Weights of a small GPT-style language model, trained from scratch on English Wikipedia: 4 heads of 32 (1 for keys and values), 1.89M parameters.
Each number is 128 + 24 x the weight over its row's rms, rounded and kept within 0 to 255. Layers, rows and columns count from 0. Numbers have three digits each. The size before them is the row's rms in percent of the matrix's.

# q: layer 7 attention query, 128x64, rms 0.166, rows 21-31,53-63,84-95,116-127, columns 0-63
# k: layer 7 attention key, 32x64, rms 0.175, rows 20-31, columns 0-63
# v: layer 7 attention value, 32x64, rms 0.145, rows 0-28, columns 0-63
# o: layer 7 attention output (transposed), 128x64, rms 0.146, rows 0-28,32-59,64-91,96-123, columns 0-63
q84 095:098141133139145140148091100151141141086073107108145106136114136131107144092145136113116136119140141123145199140103162177122146125115152154113152145153126081116119083087132101150129120160141131
q116 165:107135175158157129135126120156151117126180097117133089136139153153073147145143118120111155126123116132099143124127121158117123101142111122144112153096146135123099127076185111160092143176156143
k20 122:118110132128128121093178156158164173117154142152127163106151137106149155102144159084100145121109136124126099152095099092169154115104100111105130189122103116134126135163102134135140139114138113
q21 116:146144127185136112096095132172102127110135144141153145170152154109128099127155152125114141097172118129142093123108131149128105145106135119161091126090151121091132141131160143086162091159099111
q53 091:125143130144127124095139133122158144184092137144123105080105153129149129167161151140133117138108128105164182123116112117136169145121129087115104138174143125177129109080123120125154110169123158
q85 106:184130095169107132127150106148166119102110118178102114122125141139128125156118170119120145149116118172166136117123107106144090116138126121124087143182179124113136127163113134130100122133084149
q117 095:128169120170130135141111123146170123173174145163092173159130120119122116155158183168130140100120129133164103135117113147126126110121120110146149110113147101104119108147129107131142190129091132
k21 104:097172084144114134139119072101138170139085128157167120150156136108110143094113130146119153120105163131153148117102127105152168130109112142133153168154162109097143114143139086141130156141135147
q22 105:099119129099125115138126154132127117141109134164111096142114127129115157124070127109121172147161167173132109171150073122128160121115170104146140124099131165166145161121136104127123108110120176
q54 102:105163074126117176122139129113061110111123101141121115110144092086131115148151124150122125113135110137134146128138110126153095151158141131120147104147084178106151182121139147167103108140144131
q86 095:160168142157164100128136132103128111117172100072152133128154121145127155135117142158128138174162094090099131114160163125107132091077148148112144124104128148145138139151142138126112153129161161
q118 107:125143064121174151084136116106125113139147144108124128111156134126132172139129142149109099156073113116157176110107139147133125128122125129149164143133113184153120136128163096129124104136113182
k22 104:121137176132115109143137165138144114121117205132148128099122126103167105120123175150142112125082123142157150125148124117119177118123123154163105147133122111161115068114161114129119128125084122
q23 122:113111138116099115163135096131102167162081068104115103140093121159118147130118095131161107140131107152101139164131127136143076085115119142105109104145131102090155151143139129132106139108159154
q55 101:129056177136138114112170131144134112079106136109077133118101135125100152143161140142130119158145117136125187138125127130091171149127079112143112134118125119107097120115164143118133143149127105
q87 092:174132167130143138125117109140154104118122134128151148122126161154120124130120164107129126149143096159150140156117061159171139120070136111174122179154100111124121119116166146155131132148157116
q119 117:121107122073087104161109111130122148087090152086122117163150094112150124150131083148169142124146134117130134159148133126130134118120125147072138127173127132111121114156161185126138133096118132
k23 110:110110125127150108121119150136120118114135132134131095094167187116106167139077154169098115136206101097140108125130117142126102109125129130121108124171139117145105126121081153146140116150143161
q24 091:147163120100128105116118097170192143134105150186120133133118104121137095151162141112139111141112128111130096143088173114148114156102134128180110161131134126157149099155100123157123142139154127
q56 098:129087070096160122096121119068128131146148115148123106146113090101107128159131147119135096150178117129131128104109122114146158133179139102142157139150127111119155116104123100133091140135172100
q88 094:106136140103098109128115138141093166117125110126178163079072127116148147142137106128111180159119131128132103108175162134108117115126127155134108136139083127140144128135115116163142088144113184
q120 121:145098107073111164141123108114127109152150130155132140086118088091202156132128125098108108123135141123145135123101172103097141142155153143162127113119107131132090084132113123118126083129126120
k24 117:139104140105117132121096154145093138158105097156114146139148109124134131146101082116117153093107134155124134107080149183101112063149141142151089109135148107123155121109108107128131136129072125
q25 105:144124120171106142131146132130154148107144152137161087118105110136167112106096126157138155184152133138172131156134118152171091124055144143116133119143140113135170138171110122112106143120127113
q57 110:160141116123136169127138132162099130123106117096105130120104116128154099133148096093146122107105163150108166151155129115180108123168150094134142150141156124103119099086072138150105140151165103
q89 137:133129088133093138128170154148108138106137099125150156123161092142120107099121152077104171125122111117122102136182136129177175135144113127114097088097101120098161145116151129140132130117096126
q121 108:157103132085122096126140170074123155122094129103130098149113144157151155153146176125145152117111147152152121156155145155155124157104149148155093089133134119128128092118107094134167123156116109
k25 118:146138100141112057127182128096112098155112159131078161108124103125130156145145106132119084156123112107141128105142150151165128129145107107118105138124105104180136118102133156105139146103154114
q26 099:154127145160150149110151120150088125110123107095113156101156075097117119102162122128128076116107111146136120148150133131133131108107133121088097118070100170140116105091098124145139092142105101
q58 092:127137152132140087144138140120139168153122115137113139145157103135103103090116140086132147120082099110112156134164143081138188126161124116137163106096124107129161151103146112088123137088126167
q90 104:125098126101115146119156111125098150128062132153132108129157133157132137061109170125138134137138127137117161112093137092141098133098114076077124142143113075113135148113132100112119107111122135
q122 097:103177187140191130112142084125106121118123108119127167142121081148133129079121128145127099123128146118108140104115132103104119077129146113119114121154101110122089129123134135105162078103130136
k26 107:119085157149121116121117143141113178136127124146111084161138106094138139099160091167186127121129149143118124129153109127132132182132133086125123121129163113101124079137130145109104110138174094
q27 091:106098122127153141164114120125114101135127086152153106101119127129135107145134106100111127161100114125107140133138153141176127099111089145132126147153068125128106135107126140142154122126106225
q59 102:120100140141166111131111136108117114129129102133115142132146078092121101132127116125127073138115163181121106103151120109154125099111131154111173154150155087155102127143120157088083176140135126
q91 105:123153146124130105129153188134178137176134110110129121145118148132138133115147138171085110114112119121125076117124098150146112133160147106131084144126121090185147162086135121141124130099137162
q123 119:117104136163177167111133114144134104171163121142135129138120102115081181100114075115080148149143084116096128125079137126127098145129133117125155150136126161121131131100118102123148105149108126
k27 106:085106172129130102135125167095154083118126123151143162137136092131120095093102142117141148131128149102110127162146127151108150091147146115124087135135137122131121077149134146142086107184158156
q28 088:132060113107116112117127107166150140128131132137151100126146143122141113154080108088120126137167147195131147123127099170117119112167113143111139144153143127143122159148124148175107098146162151
q60 120:114120105147114147117132155146154173122161114109154110132102157128130114113125115149092174121137135144084076104129152137159109142154122155076097134122080150104155168118147148116152129176128135
q92 090:085048146129134122142160114148119129130122117167137126129147135155111102138105099120169091141160159133137145123097153159119106120172136113099127145083122150131101102128158148165139104160147128
q124 106:077094100107122113137126135166151141110147116116161156120156120138133158136129090164096143145120161152121140113154107154088165105097140138070106139151114108129140126140098120070148147122097117
k28 107:112144142118142120092118123166118082190126111120114155133119129158125133087123155106140159166133070132118087133114103128116105123121101132165142083167076126104130112129127099128138164153113121
q29 112:140130170097110111099121126176143090136133124094099102117100171109160156126165102152095090140115111149133104147165102148132134150134142160094132150134125112095078123140146119122153111146160159
q61 107:135164157136083085083104116160166099114144129125111143131116158143126166124107100087090135141092104123084106134166128174121147134163140116117121117138108093111138136127145098106139119082117124
q93 105:124127142136108109061154180143163158166141119107130108112132139131107125139131137109139163114120126109125066129109172093139114186079122157107105164129104134113128130139149121147132116160130140
q125 115:116131120106102129126135155109138129103114172129111132125137138100168121129114105168148139127142121147118119155138149148129087136116137133100111116174137104152088125196083187123140091092133173
k29 099:143133124144132096122118120113093145129145151102155142136094148162095153100112072151120137176160096152111121089104136129086137132134161109111161117186163101131131122135167113102120132109094123
q30 083:162127123142158109067136125127156109111117099114175103146144115092138117158127120096121078171123067148091105118118143122156117126123129156137135123117108117128132104156158144161133108076142110
q62 120:160171089141118149131101145139126113191123159151139170132161135133149096121126100098127132125149085134159147136106140148089145114172133129120149145176115129122165159154121115125097134083145115
q94 093:116167160108143172102105124146113120073123136139159127089159131134144070130111136096144102156165129121130127113135099156108115163130149117121127154126096160109081127113133092100117111153172124
q126 116:095106164096095103074105127155094145098136147140155156126118070153129156103112075110132157112148123146148133125109140155123135146131118143089145149159158119094136122109085112155103128139131134
k30 110:144091150133114113124112142111153131133093124096141144178110120145163139112104134135102139124149125161134097134115119134133132140118139136137154061153102105130131130077064124128189163135121084
q31 128:140137103112115159102087142108163127114078136172079120103118149110130142124142141115161140128164105112130107139097116145124134156095128142141151176155130152171119070114097123131151114153094143
q63 119:113111121098085097134156091166198088114158123077116144148106123122132112144117108141149141143154154121127157161121117147142143136089079147127154144108145155106147100112127150144129102142116154
q95 086:127125116115080095112124127113115128132139119112075160119160151068145096146118146089102125154118135170094125120133114166153165142157161127146102139119155135114137127096127127133131155070135088
q127 109:146137118109107125108074149124071140137113091117106109124155163084112125175099151166137135149132127142091118145145154170164148118150177112095115134144142102162141133111163124127136135104147128
k31 108:126112110100126116165185121112146130156150121136146124172093141149111122119148109175116130096149140113163097107121111153133113097118112122113121120118173122165119149173169092135131167144108177
v0 111:133159139127118107089151151100139093125112084183126134129139150113148126143118137140108135137101089132089077148119102117126119084126119144166091136121157086098127126129165181108096141107117116
o0 111:094199146119146102116133140113159097128132156186126148125143133105094124070087104149156153125144131118105123152161124106108146130182120130115123147139109113128102120094112152157139148103118126
o32 094:139105101142157106154125142106092162119143143100156084083082158103124110173100139142186118127110146088152109138124151144133126144128154107096157120164111123132157145124100121110095118115099117
o64 114:124093132140105178126151102156119153117116125058097108158142079134158111145162168103118150087115146149133140116099113153129113121095132120152136141119146149142111121117115167129187118136151137
o96 093:158150166153084124145100151106143093108148084172120156134141146155120126112157139132089108150112120149118141079167156136120108107124081148158121106099138131120147129165121089138107140103102147
v1 095:100120076102131138107150111108172145171173164118105101121152117160128141108156153112124103128125127148160139127127115136154111141092131143168116149102102163118121159119127114154171094120091170
o1 092:147117121143125080109159149138151119123156151121141128143082127119117079113155133115117125173093141112160143109121189127133083117100066128126144152091130127108127145128157150134120127150167164
o33 102:124097168118126114125099124123126114103142093078113164139146164147078132133142095140136138122112127115061146169192079139115121138124135127116122090141122114142155105118081122123141136115134110
o65 107:120103093132137131127135136123098119130141133138145124150091099152192129127129142142071160151170145140123116117140123104124141135126166137187138156169107182144104131135162098164123089147114132
o97 094:137152117139115190133133141153089145130121141138105068102167117100124170144092124164178104118138140139167141143089101132145160119152127117098130103133153086134128140124105153121138138121097101
v2 115:142114124147177120133089101150121167138135169134163098103134146136097164086056126127130117127146137128130126166143130119129127103141132128133147119144170095083102139094143146177117125138102152
o2 127:135147113151106112113106116131109128119109173165135160141185137089126137169108179090111160132139161143144127109118139134115146105147142165162117124154105110161129116125142152127140067133084144
o34 100:130132150166138138149162144143149112125124084110096162114116127152091112081133127108132126087076112122097134135188135130148114162072109104129121114127124158124163124156090096120124127102140104
o66 095:110118138120122142126144096111085091138112096145103128135128062093135120087178093149144094175149110138087157152155130134127115126147130101107131144119104107115132122131147147115145172106157097
o98 102:140146081066150108126149178103162161144158147108146114091111147154168120156092097152146116086136113098174112099107114125137113131133123104123138131106142154134155121113119134138114133136122171
v3 097:181129098087154117093104134094148148124120135125102137135113142132153137162138110111083077098132138157119174164119106119118158126124150134155144145118170120097123118108165180143120140114128091
o3 099:089077162110129124175146154086127111130124127122144112154085139120113147154088130090123134128136148181121121141134121124068133104142134150091105146151138107158115083141117116099093150121148133
o35 093:108125146112098146101133103150115135123113151121179130128170062127144146083146160151109145165138161119108143096144119128123108144138091140131097138114128135085148112179091143142124099098143101
o67 090:152171132152139095160133092124107122144125114120099111126101121151162106077106168136167109133106121120145119165116150138180112113120113076113138091099091134156094111089124123115144139157120126
o99 098:146131134117116157106069177147157131118151100133102110126165156127123076141125086159125098077096116084123127099122114151124137154098146154131142120117135100117153139133176126166127121125107143
v4 113:119152115124133107084154147124069096162151113092119169122133105104091098115122119171127125125142134129110141151157122126080132157172110138151126149076113111130127112134126178139172138139116153
o4 103:120106156137104110119142134142122147154131139080144111103166161132149130101147121146107157154172132136106140120160096108180137150138126147117091180171092126116119138121127178089136085111136116
o36 102:144123128136132119127136119128133126126167157155098091122139116119152143134147146139099150106114110110137096127082126142093089128087177105113112066133117107178151165137105143168130116141116072
o68 093:148143113135098149184130135116166134106120112102141107123121184111155109148152143085162132145097170130159129093105119125118121103112097133121159129089143164124096123170142080119112159135141121
o100 092:094141114129156163099132141107092106121111100154109140128116109118107108122105125138122065084113118123114132178161160110156153116160138127154129084116166137096118112069153132144106107145121142
v5 096:129107133147178095112171136130117135104151195149140130148158119145141106143129101117147142152098089100081161108134162117114161087127139115104127127121095133101081113123135153132124157150157133
o5 103:097141117123150112164148086113132101159094134128129141106142110115126120122156159133163118148183082098123171140111089138124117149128141124145147095115159124153118139164146110091130201116131119
o37 090:140156137172101107122082159164142129149133091119100115115121210143117140110110099141123139112151188157127078141134104143132128149134122141123121105140117150135146132132143138134113087087108103
o69 083:131101104078132115101094143092127139099073112140103137118124096101169128133109122096113128123134082090138133154137143139123128107099162133134136163096127108110097102082139129107115183129141096
o101 102:128104122106127191125148107149132154131171150117129164138120115100080129125139090114150115109104140146141122121117164089159139120148115140112113127136133129113147138112083133150147098147182200
v6 102:135111131118113134136113138074119133161099161122143140086144115143132099125148127123095102139094111118119068152095118120156107125089120106099103109124142103144146075116101161151141135089091171
o6 103:120134129167166120106084119108140101139135124107114134128115094145139131155122077136114127175123139144136081123171116115132135091172140154128163129107061103115120146071148148132123134155142147
o38 097:097130141097085153130152123162156110105155093148089120150137149107093107083167181133120108097123108121119175138130132149111091152136133150109115157163168173126133145112118114103146129138129135
o70 097:131108092141110108152147154121102154159145147154114132141115091129169128161123116111173181109180163152133145134084175120132145122127136117143134107110159100132086145128123107092094157138132105
o102 101:102160160151153139113092124126107154106113132081178116134123157132072110140106159108113111120161111100125142106124128112138162146118143127125122136123124132071134121192133162164162148104117147
v7 111:131140127178108197133141132158149160141128135095127110133183124128156112153146090171151111113111136139138089128118112116135139116136142115144128087150086131135158135155133130085094116154110081
o7 089:129108138154105085113125126112109111117104122109144142158151110080139105126114053098111099164152147138150105128125113140149160106114153097123141108129203098134127177112128143115119137144121117
o39 121:090159124079139142111113137132089104084108114168164130104107158128108151145147156087155133152101106114157108116063156156102151109139104150124136145115109146125112119128127114145151127114108171
o71 089:117110090141092163161133130121143110151172152095107125124125108151114112137127152138133118110190104113087118142179120059108111190132130135125143103149113141122163120133112147131135103145137142
o103 090:127166111152148162124163117145113189163129131140089153115106113139126107122137109160145127135154131153105169095125141146146102130119173159119150132154087137144130113111148079097102154148150089
v8 103:117156101115125178132126106156103139147132127108106118137098093146088142160073161139104088168142133141119131146157133126161137140095113124139085136105113102109173105129134099118152148088159151
o8 094:152088157085132116069120116140123112116102124125098117103116168089110150156172091111151104145128127153127108141156126112141114113138117148085163119098164126083116109153146172139123126133161135
o40 103:116086108117136139157132110103109098122113125143114137140123081133198096132105126151112126110098109157127125122143122115127120141132160144153140072181127134195147148118111146143123160144090107
o72 110:136167132172082146176135173125108155126129094130131090131153177149126145097125143118101105115125154101108133145131159107123138108113171141134100155139131138116094138138097092121136063121140132
o104 105:092135102134129071116128119154156135123166163119158146132146116124116119146102135133153199118149146111140124101111115148123117171086089090114099171115146105120167125128128118103137139121093159
v9 093:119069109144167109114131159087133130106162151131146108122118140115081128159158123151094117137129153128093156163101115084130128142149116132141108151153103133153174165091149162128116152102109128
o9 098:120142130102163132079126114122136184117100150152181096145136111104159189133108061133109096140144128130135148167122140126159120143123139111132154131125126095108157135105118130090141100125109117
o41 105:150100100131109111155160153116114104099127124160130182125127138153126126136074125161077115142181130180115115120142140135143153133110138141079131102166123116150100095152144105139156110110122102
o73 108:143123153166150122161096117114120108160146109111112116169122099132128122123139169099157138114132116088151143074102130149126111094163093135180116154085115123114112119166132146122105157145158162
o105 079:137135122091074127121120149150145146144122106097093130098126149148112116129134110152176134164072121111129120173105112122107119145139122169099137145134136157095149159080124127159074148147125107
v10 110:105142089118101157150156142121176185123121171115126091134109117106131099114089135130114170109123137096157082090150138142137112158167105114139101101148150129173140133126131125134103105115131106
o10 112:124125142147115153105143165156128103135162168115093152105147133151125131096128185131155131134118184119114127053124150164154095168136083130111123111122145130132128145103146126120127118167151135
o42 106:101110152121145125143125121088096117128112091119169100142109142127131119170136136083124123135170105145129155171113124098108155076135137131129160129095188138120105115147136084131134183110125143
o74 096:166136145140136109095076115153109145115090095113081086152140099133102145165114118124142113104131110148075146129119136160108111171113145139139131141118108113128111129151163146152186093143140133
o106 090:098128125111130151172147134129142156122147169140123111137108165103120112109120086158159150128110132123154143163165115100142156134133167098120143158153111134122177099098082180118098134106119098
v11 098:125147118135135166088098107116139133126161116122157160107112121123114138144143104171197168122135093113152129124163152139108126148105097105170160119109114074117124105126101150145149154094143109
o11 102:101118086140145135135171134128152139151148135103122104105129175131125126121160108145112126139076109077126131158150137110148135151124104153143083178127102169155107107124141159109183111117101120
o43 098:111119162141174129140116109124146148159101153162130074103123107110109125105143109109112112137140130169145122149070135128091105149125146152100140114107119118136151156084130080108110163156121174
o75 084:116152152137099136127097127134090100122133106120120153139109125149148155153108171103110127132126131113086159109189139157104147097115140089128160139132143139123124113144124199125108133070165122
o107 106:130148111080116119088124152127122121093127130097174177149151126141134104146110094151153119102174169123173124102114114097136105132122158147108122093147122092103135142127113112160130092160096108
v12 093:133142116140126129158150156128148129146115117128120115135123128124147145092120140119142093147153089097171135117120134109127136156116145098117106099107153139124191119130188142096133181174133062
o12 098:152124139126118127162142141122095087109126135124154134107130118126126120057094165073127108148124084105119142142103136107102145150129101109116122089099084135079089131138084124148146122136150136
o44 101:142131142134129155092125149118134116104085134102151116133176145128139129161162139147062129157120166106113113143079124156116086148139136091145165150183111128147110122124159114117139099106111137
o76 086:109138120132138122128085103143160150148130155143144147170133105113097152167102132129168102055113119149166161133110126162137144076131086171126129177121143143126125133134135144118097119139114130
o108 101:099122115113125083131152138135129143162165092168119110098084140111139140160162104158140170134178150164125124090139115145144141125109159103102126110107166113163171118133126130104125166129145111
v13 099:143120147161144143104125144114101098098120138100103135158113113109107136124104138170098110116104092144088080099105133087159123176127132158152154132126144080139103124134151104108166169149141114
o13 102:113106136127074107107073133146140117092146129116142134146132150175118170115107097139124148138153159134107101146121102165132127121121121117151162143155180150074128165137139134122161117156163150
o45 093:135148112182122147148153118171116114122155126083104104090120138114164094156135165177137094136123130093118142128135145152129095149124172085109097144157116124113134118118146113173137116128162106
o77 100:126109112128170158135149162109135122193115131155178112116104117082069143081146155122118121136124115160155108150102137135135157089134115128115114128145099093152109109122156161137121128112101115
o109 116:138153131084109116108150092111140140140105121152106179142146144132124140136134096072126139128099089115134155093103136083130126145097105169142121102101133145157112135129079075105106131126098140
v14 098:140096166113129100122129158146149103149105135110147127112109162122091086146105112110128126184133134165121154131098102159114141144099118146138129157112100094097144108102113107085110092160121178
o14 106:113147148156151144135146119116146131138149165123124126135150184132113131143160077139107156114164127075131114142145091134113162168104114167138098136140156154134140097120066122159140102109104141
o46 098:163138147087091108103162166114139102130161086103119141095149107140168117134124120110147112112107091144143115100171146123151092147162141117127121110114084102146138100162147114167163127110116138
o78 100:110135089088134109144110124141092136153125122146107158119092085150162137083134151120159114115146144163126130130114125125073106108179164120146178124127143116156113134119171115116134146123115076
o110 099:114128120208112124142093103141149143080101109120122106140125117093084113144108161139120142141125139134116144148160157124155102094109125102097107112156140170110129146096148142072125142122144148
v15 104:123153137166126075117111144166146134144091172159135143101138115120106123112120107141119139120121132101148162149153126130097174143100106086136133163161157122103139132113142155143152055101123123
o15 095:078143094125121085120113085157108149146092149148122119142160105161115166090105140141114084093117146149107171117162118126101111135141167113150125136159139143140115157133134108136128080136098111
o47 117:130125140089129158141131121123124135116140132131101118108147122107143154139155102134153159182120127100115146155116125122117130097153093169122092081075080133141147063123108131155111157102092132
o79 087:173105100110126121103155148114118143096139112118133133090112118094127114173068092115133152149126144117079136108118125085124124135147139120170176107127149102149102134149093166103113096130140109
o111 112:118129130146113132145104159106141106142145094121179123159120137140114087140115157139136092106136138156181065131134113167173125115094163131076091153126142131120142156105152135117116143138139156
v16 088:093109078163147151085098078120137101098137147119093103132118129144131117161100096101102117140161146180139128157136132112137130111168123122128144121100119144134178137128131116111093102123121082
o16 089:132147101112136110079099085138157106092099141136112155097132130120130131141116127101129161125094097167121134159090111141134152128152102128135148166143099143129093168120139121129110120095054146
o48 094:116138142098126126156154133113104116154122125115162136177128072148203120135085149135130077085123111118160129109145121162126097126133152134120111121110125108164116088120158166115113145130110133
o80 084:154132172127129093131110140126096130137162086090138121156109172136126124102137126119145142187150133123088099134163150073127106157100084112124126155129118146095126114122124112154143142148132180
o112 093:114120124150123166116128115162139162133122112167117103083118129106081134133135107130150142122143136112145166132098132176089123107112174159106130080119132123130188138123125104114140135140157067
v17 108:119137177119157104115120057127138127102087089147140128116095153138143145130123107112152094134115113178094097137151097156100132140125139091148103153153142108157138141112125112094162135143104104
o17 113:128140134149105107092134178128102082145162157103126150137112168139092103081057124124121149130133141150144123141140137150128113140120128097138167121147086164106151101146110155135131119116086130
o49 105:165096102131139146131143125157159124142142130167127135142139070150115126126152067153160115101126131133126126133121118094140189087160116131103141113118137135135089125158151159137074145100129154
o81 093:129149119130165165156125131118157116120136091103090140108144128083131123080161180116134121106159131117169142112131092162127079138111127136116122112134113087132153142090138111109118124186143098
o113 087:143131109148106094133122125105094156101108132130160108105136142139178144118140124127085140134129135110087121123105174129140130169142118118140108100084135104115067160131092105125157115090178111
v18 086:096123099125130128141119096114141152100103117112161164100145152139076150101134124105132131126095135142167170137113100101162115091088127143103081120141162129125120177097106138149162118158147137
o18 099:144116121114125100141134137119106132071081100124091148097178108140111124153141145136144068129118136122143131107091153130107114156100187100120129093110152137141119100132122140104123078131104103
o50 103:141115145150123116152126154154158126178153095134131083151070150159118140077133098115106138125101125095103125114157134144165107119131098119151139137116093138126140137139161106125110152147170180
o82 077:160155092143102156093137120117138138088150111127113141144136136101182123121105150063133136097152145174165111134102125097128137090198130114094111116134128119136118133138128131170116137121132131
o114 094:127115142110138119147102120117129117146139178103142096098154104139154155141099123178145113128090103102125154153150137175139163147132072150136123133098111103121145145092076131136150158105099102
v19 100:093097142118139137121105128114158114134111170151145095183171182150114170121130152134092128165100140121119152119122146113127161144168121093124097150152136140111102124120127135093073138123150123
o19 096:112137115126193111133148136161115120138104116172186150109152134086116151127135150123146084123130136116145151119105145141150136121123133126109173124148148132118082087117099123142078138095123178
o51 112:120147127075139133139115119089120125153123127107113122105103113129148076088141131156157108142182140099139153128154113152115122093130154128147133144148128131120142101146120129159213125163089145
o83 092:085164120129110150163106120114137145102122177126109180133140118098128133155112102123123155128132108153111120097146094123078175141125134172153085141095108135161157129121128126114088134141113088
o115 098:157099136132076112102149138130160143128151118157102138099140146151103119119095123091117169110075126128121117132153179098161120158110127097103115089098116104119156140123131165092118088118142126
v20 104:111157080118110174130093092149121147115106157145167129192150131171140080131134125087134145077157124133098116138108142112109123118124127147120108124114131136143189136127122145120150146148106140
o20 123:130128141120127115169105109149159145097141115152143113139102068141125116132089129100140135125091131130171070126158118099137164151141182130104126136148093114165110126146137091112094151149125158
o52 108:120127177180139088098128196073150086099162111116133137130143132107123124144155156145115138138133099117106109144148162147169152102129118102135100094126148154109112145145125151149146129119117116
o84 081:143147109130104158089163166126144156182134106094112092111114179110156154171114109143121135130093131143092127127144082132150136127105104132145126147130136175137152131140161134119136115082162119
o116 103:122166118127129140151131068164112134109103144129125135128138169130114106092149142131138118126158122115111175113113126116102098107134120134104123092127141076082152140078071117119142079155129116
v21 103:110105100100143128141104152134118127096060116079107122106130136096119153162155146108114129135146090121112088113148101117142171132166120079130125128121124094089156134113132103106153140125084140
o21 105:144072141133119131124079190140114119124079135088132116113128131128144113152136111125076155110114113094108112133145127184125122153137136138116128136145113124097112138079116119124140108071100093
o53 112:133116160108118131123156099098129107138150121129139160122098148113140161130097074151134132130132131133145149163116132073109156138146112127059140156113123178117076100138128163118129111169152116
o85 084:107166093098111159165117118126148161140127111153118148147179082120132096122138145136138122130129149153105118128120098174112147114127163130142122083141127120186133081159152109143085132129103155
o117 107:126145115107149092097140110160120131138121163166132093136128160147088120093128164130175127115143127138146147078150146131149086126100136124189152134103140095120155161145092139143130153122146162
v22 094:123088117123124151148118147121130059145158129127135122146138097180120139133120132089155149140132162103108115146119130157136128128130067122149114118167147165116122117140136098182168118129181120
o22 106:130129118113151134101132162106153124135088126146122112118179133128134144131113148110159152142149102091165097115121132114147140131146117105162154110116168164118138120095095050138136113105118187
o54 110:133149166139137082146143086181099153102124131148107141094084137120135115123121093120073129146107131160097115137150139108116081113086138128130121134108114080131097108158128172118139121118115142
o86 091:135161133142121116144117186133095154162144118134136090130116172127106149127142103162112135148129112127080137141084124086103166130145162161084116158135162133147127109110129145086119155147141092
o118 094:096089140106110148104110097085152076099148115115135153121103125113128102131132155120116077101130170116154127120150144167114127158147126128142125120122131117070131113139135158182137100145136083
v23 088:156170124123138117137099125191125130117084107080144096119120164130108109122144142100115143133124096125090112157099113114177097151134150097155101180118131113113149101129118171129133127108152125
o23 125:130144133154103165131105158126157144103131120154146101123138202136137154119133105140098122149162115101126109147135161084120106127132189122101146143166129136140127120127104106170085105107150096
o55 083:139146134160092114120149093098093122132147119133100098146141097135094126150087132102143113106120125126156143115118130164130112107174108152112160051070121144116130162155160124109119141144144128
o87 082:093108115085111118172159122084114102093094160096104140097118088125126131107101153105181128104093121141109110117146142120120136116091087157132101130124141100146098105123138128128141112138079137
o119 079:141145128105186097139128120157170147139136121121115129140133137120144126064166160110132100125098120123160140080128075169127148143125109084135144141131095105088115127126108178116143140135144143
v24 092:115109098078117155154128110151093151108153159113107149141132118118121159140156122106128150130136187158110134126117118169124116120133142146136144129138145084169127112092180122140165098126150069
o24 107:121079126080115151134165102120138141125155115110121120134138136105155141166125143123099118132086167157104113089135093159141137076148164162083110150154186128097135128148134143140131138114125122
o56 098:155128146189129120118110158136156123108118132104160130119112126150100116093099129124117093168116129163134133127131141079113165165120100116175102132148104134106105075129105123121134162103105175
o88 080:153182104145169146135126137122136146149079112119099154091148135114147149140174135130146146124165090081117120137106166118095068138106136122121123119098123130163141131119137074130150129140143113
o120 107:091114123131127113136107146160093103095154126190135106153110128147116084106160118131115129109155135103158119141153109122155147137142156098147173094106144102142106155125119157102096091122146082
v25 101:128093116123091088165138139090163141122137105145114137152153130179103171099146130143151131124136101130124118093122132136158102156128129133101098139111127138134144092061130092116100082112100145
o25 108:111157130080093163139129137143149089154129115106113103114179138127088150174117134114144110134103129139119151084113143127097123148152114103141103167100148112111161085116140128154102137130160175
o57 112:143110176129163143101127130126126107144120163170136157118121141090135088101129107137082118111157131137127128181135122114154145113092144118124171153150105129174135188145132167130162108147128121
o89 111:123108100118141092117123098105124138088167121150156165139074077109161137174129137142153134153175160120125161146094122137138118076152147137151134089097128125114137099126104119141121132101122114
o121 090:156151119154152115135132130145095159118074125109118084158139154149115138098129138128140178140097096115131113096140105141126125156130117135149147107137095146100058146140118094070136142114128097
v26 090:117095097159172153127143120148133119173108136156128156148156152111131121127135177157080145061144103149127149120142094139124094107133130091145133111111119120129150133139141155115121126175173107
o26 098:109098105090083115148177139121127106114105175107183130156082133111173101096153173109119138113153135130143151143145103107107125129139146138146156110153141141148112132175118118103134108125104128
o58 092:152136136131113166118127152111120130106158092111098083097162109100138125139111133098167088139132169096166115129129183128196133129128138120093118159132135099120115176111150134134136140136150136
o90 086:154135144151171138151118144125116141105151106165130165143121142175100136205138103121141174146127146133075102104110143122091139131119154143117148126119162129140169152120150129146174120133112118
o122 096:123146144147124107084127114150121142154129113114125109096148126171118131101094102164086098135084087127115133108119114156103133110106060113112098115155097131105160074125128127138099140155146133
v27 095:145142111172118116120135154160130163158161115152114092152112142194109131138151140130078149129076117114120129111163152102102121071145129158171083140154123136121123122141119147130122105132135120
o27 102:163156137144156128111121113119103101121105124128099133131102155157110146136128125129189166129112150157147123153136174085146149064106126132147174115110130161129132084114123099139116148142124175
o59 096:127099127107120149145110117104117152095111192123164085110136158069151123130098116125143094124129156136144135146137122164169144161075146138122182154109097128147147106142145137141112114124133108
o91 114:101115120102119118115139173110117150109111135088126159132111088157172086103122123117128097155152127090088152152109112125108116132133147114123139125141173095094106183110111146107128177092127126
o123 084:095189141133124114153158098138108113170153096196118108105155128123090125116127134147119131113145109147137145128115124134115152112136127131106085121111115113165140139105138143146080091175165103
v28 089:096106117150136111155150116095122094143122104131111143107122099137087146126145113167104120115152103069087146132123145128164136121140148137166137141061161117103141174103152143167117115144143139
o28 106:157094172106111140128107108136082122154117116068141133095114130128160157136138170130148123140102120119111157135095129141083137138124119123143146189101116103091105151105123178101136141136100133